Weights of a small GPT-style language model, trained from scratch on English Wikipedia.
Size: width 128, MLP 320 SwiGLU, vocabulary 8192, 3.32M parameters.
Each number is 128 + 24 x the weight over its row's rms, rounded and kept within 0 to 255. Layers, rows and columns count from 0. The size above them is the row's rms in percent of the matrix's.

# layer 10 attention output, 128x128, rms 0.459, rows 0-10, columns 0-127
size [105  96 100  92  94  91  95  97 102  91  94]
[[125 151 110 138 106 147 115  88 127 152 101 141 158 131 112 155 100  98 124 119 134 100 159 124 133 109 144 132 134 116 119 151 149 112 124 108 140 111 115 157 153 148 132 121 130  94 126 146 100  94 143 131 145 157 149 137 131 102 124 126 125 140 131 131 126  56 143 116 190  89 184 126 149 130 187 132 122 113 139 131 133 127 105 169 125 140 125 123 115 139 101 104 129 170 118 149 124 175 121 144 144 129 157 123 112 115 137 158 128 119  74 148 133 192  83  92 108 183 149 161 155 169 104 146 122  86 121  94]
 [146 134 124 104 127 117 126 101 145 156 113 128 154  90 131 112 124 125 119 142 176  95 101 127 103 125 176 139 128 137 134 101 141 137 110 115 136 133 119 139 142 131 144 133 134 139 134 140 112 117 139 110 132 130 117  98 123  98 113 111 124 146 136 114 138 143  99 100 137 123 114 136 104 102 172  37 147 128 123 167 141 172 166 129 102 147 170  84 169 140  64 151 143 153 130 157 145 116 167  71 116 133 103 124 131  82 175 118 129 128 134 141 117 115 104 110 130 137 114 183 122 159 164 101  99 111 177 144]
 [141 138 153 130 131 103  98 139 155 122 143 111 116 123 129 135 132  99 133 118 128  89 104 134 137 102 143 134 120 122 128 109 126 126 129 146 142 151 131 114 110 117 132 124 136 121 154 138 144 108 128 142 109 108 140 140 139 119 126 150 111 133 129 132  76 142  83 113 132 144 132 108 108 137 137 175 108 137 144 127 143 125 176 113 121 137 197  96 139 223 102 124 143 119 142 121 140 142 145 133 154 100 110 121 148 142 142  98 162 141  38 155 155 164 189 138 130  83 120 127 150 107 151  98 193 137  99 164]
 [120 116 114 132 136 134 139 131 152 154 121 137 120 106 113 124 116 121 165 133 121 121 134 121 114 115 133 103 122 153 127 106 140 111 122 111 114 166 141  97 136 123 143 128 142 147 148 112 111 137 134 111 106 133 145 102 144 106 163 143 136 108 146 122  97 165 169 187 101 118 145 137  97 187 101  82 133 148 142 151 186 121 106 127 166 134 105 139 148 173 128 145 168  76 103 162 132 148 151 126 168 112 117 163 106 144  87 157  65 111 102 130 173 126 131 111 148  82 125 157 114 170  79 114 134 154  95 132]
 [142 161 113 154 136  95 114 109 144 118 118 106 114 101 151 114 124 119 121 138 110 133 123 147 125 118 151 131 156 128 135 136 128 125 129 106 142 138 125 159 145 115 113 146 173 107 156 126  79 140  99 138 111 148 137 132 109 139  89 106 115 118 128 100  79 127 147 127 102 130 104 128 107 169 143 139 156 135 117 109 123 119 166  73 154 149 131 124  78 124 137 160  96 124 179 127 112 115 140 110 134  90 128 117  91 106 182 115  71 154 128 118 130  90  99  96  66 156 100 130 128 148 170 165 130 115  72 183]
 [136 148 129 121  93 149 108 150  98 145 132 123 130 112 163 107 131 115 115 116  99 139 144 178 115 119 125 140  85 120 128 107 155 107 141  99 139 109 136 163 123 155 151 113 122 140 123 109 148 124 127 133 115 119 105 138 146 136 131 119 127 115 145 136  91 130 132 147 141 157 139  95 107  81 105 104 109 153 113 119 124 120 102 112 127 128 117  31 104 144 142 182 205 140  65 162 116 148 121 125 127 150  59  79 152 154 134 117 120 130 132 161  97 102 152 124 139 148 140 147 154 142  98 125 114 162 125 132]
 [142 145 110 121 118 128 112  96  93 115  97 105 111 131 127 101 119 132 133 152 119 137 132 140 130 142 124 145 122  97 159 137 119 116 121  97 119 137  91 131 126 156 167 139 156 135 156 115 135 125 129 121 117 113 109 133 116 121 107 138 105 119  95 131 100 137 172  94 171 112 130 115 138 128 142 141 137 103 157 149 159 170  81 102 102 103 108 111 104  86 140 139 146 126 107 101  51 117 113 138 147 150 120  75 128  55 111 118 103 157 114 117 113 133 117 106 178 154  72 179 156  70 115 102 146 130 108 149]
 [139 128 152 143 172  97 133 145 160 113 109 121 115 126 105 127 134 131 160 141 139 122 149 157 143 145 139 101 152 129 131 173 122 163 130 153 132 127 126 141 137 106 120 135 153 119 114 129 129 120  88 106  96 125 132 134 139 140 121 125 122 111 153 137 137 115  76 109  82 137 121 137 144 146 149 140 147  89 176 142 127 169 139 116  97 137 111 117  90  85 140 145 110  91  84  97 100 122 125 136 120 108 128 147 134 161 135  95 112 133 129 160  90 143 159 109 196 133 122  42 149 148 120  99 166 172 138  66]
 [131 120 136 124 131 133 102 104 122 148 118 147 137 134 134 118 146  99 148 104 103 108 110 127 109 145 119 135 119 113 164 135 121 124 123 148 132 131 153 118 119 153 134 131 131 136 113 128 133 122  93 118 131 112 145 108 131 136 118 140 129  92 132 135 107 160 128 141 170 108 164 170 132  80 142 146 109 124 122 150 107 143 111 154 131 163 115 118 125 144 160  62 146 125 151  46 134 139 119  79 109 153 102  85 112 133 148 154 122  80 188 169 118 122 210 170 128 150 122 185  80 105 130 136 103 149 117 106]
 [124 149 105 115 137 111 148 124 122 111 135 122 115 144 134 113 132 129 148  99 121 124 121 113 136 153 117  93 151 116 107 140 110 128 121 137  93 133 124  99 116 126 122 134 103 138 122 102 125 143 142 158 114  98 130 124 121 152 154 119 127 134 153 148 124  87 162 127 130 122 138 135 102 127 141 171 122 112 116 150 134 129 113 169 158 153  87 138 162 120  88 194  74 140 147 100 211 111 110  93 174 178 156  90 137  95 107 130 189 156 115 179 168 104 129 111 127 161 133 138 102  97 131  92  98 166 116 141]
 [105 146 126 147 124 127 166 113 149 153 160 142 129 166 125 100 125  88 126 104 116 114 112 115 141 162 128 140 135 137 100  88 162 137 138 111 143 133 137 133 117  99 105 113 127 138 143 135 159 126 135 113 106 135 112 134 142 121 118  88 124 165 127 150 158 125 129 124 175 154  86 132 104  90 153 114 197 116 105 176  90 175  82 171 121 181 106 154 118 148  71 157 125 128  99 146 116 126 112 168  90 101 157 101 152 153 124 132 123 134 141 102 129 140  98 147 177 119 122 134 127 123 157 154 172 116 131 114]]